config = dict(
    n_layer=14,
    d_model=384,
    vocab_size=8192,
    rope_fraction=0.75,
    qk_norm=True,
    bias='none',
    init='trunc',
    beta2=0.99,
    lr_head=0.00669,
    grad_clip=1.0,
    decay_fraction=0.747,
    decay_shape='linear',
    final_lr_fraction=0.1,
    steps=5338,
    dataset='wikipedia_en',
)
Each number is 128 + 32 x the weight over the matrix's rms, rounded and kept within 0 to 255. Layers, rows and columns count from 0. Numbers have three digits each.

# layer 6 MLP down, 384x1536, rms 0.134, rows 213-241, columns 0-95
174179127121098144159129125134138096124078140098116174160140108124103130107127130113096111125119143128135124119086102183166114172127167138166139171173109087103002129052066122110109137107185161095165152128107129131135122145127119056162126120129096138121154122135120126094154112096091167137
129117129133144154083129106122133133121146151079132165109130147131141130142117123103127144123125064144145129081206106111163166115120144184191156176121071163075187128131114136144097121149103135126130184189171135135177127111123116142133130157131100170085128126162119101078161151100175089160
095078116119100121086125157123125146113058133102135194112125126130097126100151110114081125124112127121121127119101121143185171137132093159137120149084165116144148141132071127045110180134147194135173062102156170059199146159113099128178132127128167132099136077070138058085115052139163127097
152127109147109107165172118128135080146145143088124118155127184126150133132118147128089072130126165115131130118195119105160149127208152154150141144128109106174122133192165156218128090137162149130156159103175142057094150118115151096083131199126133090149127148128127141143142115073147159139
149119134165103132149124135128132134137127104149126166104119105127135124116166173146168137125116062124117124164154128150074138105078100142071162093117110181142164117113154129123139073161178130128175130177122185117164069118129093101068123166132146183093127146141131137104152136086069120121
120119135081049168118149188126124120170118115099141063133131078130106126140124133088161120122132112151120112144205129138147111093116107171102075176139170109129128132136075073112085123169122139141096163094174124125046135100128143186097134149123153122117122101143128144169165199117141124147
163067128139155163138098105128130073116137095131114122140124120121151122170057124097086103125123112185125101074125091090164062076101085098114153075108120093107119121076137105119155120163109117116131116066124168131170141120131171109148119115122059125079134123118125198121156057136140140143
119160125093164154146141149124127125186104087124133089136129177135092118129119107134175090117124153061127128143139127118168134158107134145084161113103102141066199132149151119093144126157124067131146172121194255150156151108140057158195144198130105172124121161158116099150157095174140186101
149043139145085151122096177126123112107128134104110161121117091126206127083155116134153126118123117148140123073157137118180104085121110006045109137158134098168148138182105211208119101106157148128155082072108132079130162120124159089134136144132111131096120116113136096095116165099128085141
117192134087120186145162134124127117110118146097116189092132139125130127160146153172157192116137093124130137209151141150066200136141146142077111141156129110139085123185141075117105162145088172119179113141151101156136136139133147101174123142129125072128138120133124149129058189178238165168
172153132131164173153082090132132084108106140111112095128128121128139126179105140154149119128123121146148139163131123105053084132094161186036148153137070154171050127146126066116118170155121096126169156132148145146079183129125149091147131192130118107147143120146125160103206127135142138141
166099125098121146176174085146133146100126112126128096108126075127178126096163130138153201134130102091119129121199150142095149136096071143119085142150128037140085129119118121208123130103143115135137172174113124141119147125104151084110127098132147093064141169132133077106178081156166172091
139143130129144173135132153138132122130157217154152139115138127133117128164158139068227105147125122118124114201122189124100114117076155164109138136154179168098100128136096098181198111100152151128122093133112111172132157120144169150182133150130123163141134115137139123215200152141155139226
125095125110120158089088090130123175150112128128108174106130142128200132121199105131159072101123103121137129150177159091153104128162152120127141134115176126140134129157102065085097098127124129135115113209142153142133106120128094099131129139130157158167125175132129151124145151212127083126
115138128163185173178145130131132127137157155097135122105129134132150135223139098074155127140142090207125146096076056156115122157112080067106161156182097079087122136120080141113123157073088146109147107126157161138085107150118127140120124157134162098099113144134133149188092154165104181133
107121127084160073104170147119131043139118118141093106142124155126193124075105124081098177139120132155120126084154070164123118159140124157105120166161136144144157134139206118099075134130083143145140186142102118060108109122122135176049134146129102133186117162100130109113106086111149114114
212174136126139104175154177131138177152128165128124154144125136136102127130124092136151060135132093115122131167127097144166150114152111090163135135153132157100126128125175085185115137068126121131184114112115101169189115122150089168117131142129129167122126159200129134106170103155180199152
146255126158101226144103109122132104136115120112120118141129096129099128115157123138112102126121159158138129150107131099189139160179121096148141080127180187162150127093147141152155190108177117132106102150095179143153152129116099118125137131128101128138130154099127089147107139097175132138
129120128129065110103128056107129121123120138117098122099124145130128109117000043095075083129123041106121128040172167208048079098099125157160141093140045048118083124097139140147173137141121040120139123114114136109112101127125152083203125107123101003107125052094137225091065070082103109057
140152118151088129145138125134132128121102096118124104126129109129157133184172126118129143135130164163126142113113058131086121169154140120120132089150151105054137125142041167052155145126136115131192189113138128102165155110161138096134131027130133142116124108105122105118136184110083146111
082206142058133144107095152124122108110154129139124106099132100131177131170101141128164152101128091206111133228111128138161200143107048127149157113110123162127157120069045155156228144140120063145131181146142217096077207113137153066129132125129086107099119194132131058110118139184142100123
131135133135170116170076139148129108225141178117129142137120086128104123175132156184135117139125140203116159164136162126158076119164112093219160120159159119099096123157116161071098084170142125128122142059156131209078120147132166186108125101130145140080125107128133143189109160092173091141
124140125105204136127166170121130143169121134143149157125118165126062124140140136127110227132119096118133139103128108240093140133140048166102159110172125125216129126073137087155112104103082151144109129099079129140141095123140133093072120146124122047038122130175126160111115098126099099149
015163137149102110189080122124122107183184090131128114094128140131156133138140145152094114130141135064141143129102111115147109113146107117136116077147107171153169129187121210132177111102131118120188062104110171140126115132127098148123124156130135126096121145166127137094217171134148105133
155109115110125142172135170140131078118133118109147038109130121131140123152139155081062153146133122049110116191149125151139097161133146139162136122112160083091167128106103102146077128143116117144096145180141171123139123145146167133118135135131120145126133158161130109103080118129120096109
078088137126160081176122143136129099147143136133140124144126131132157134159126150111173171127125184090128137200222043149086129083081140122104075133171098099197106129100125165124110063152151083123092152144116088110115156115110102127108118139127098137059131102107126119180145141187110128125
182156129112141092156094150131126160109098078195105186150116147124151128132144057110092092113124090162139135069115194148148132116116147097118113142119072111077119129120127018154107098081106132119114088100126201050080108124138144146113133099126108113138132082174132187165163087126145133104
150144115138135132112079098124123184121111085188146173083118160125087122053156089168131117107137114097122163127047078100190179111167181137137118099103134065124108127144120130118154201133134087125052080145068174119135136145111087125127136141127131118140147156144126135143132102182107176156
151089152206134081078140129123126134114145132105129140089127112125141131105151098134113135132122108183138128123166124092090100133086126179138156133084197117119128133090175092131176157110161114113140083110119152151115186113125080158099116229131123132123128125172140140136119099104090136116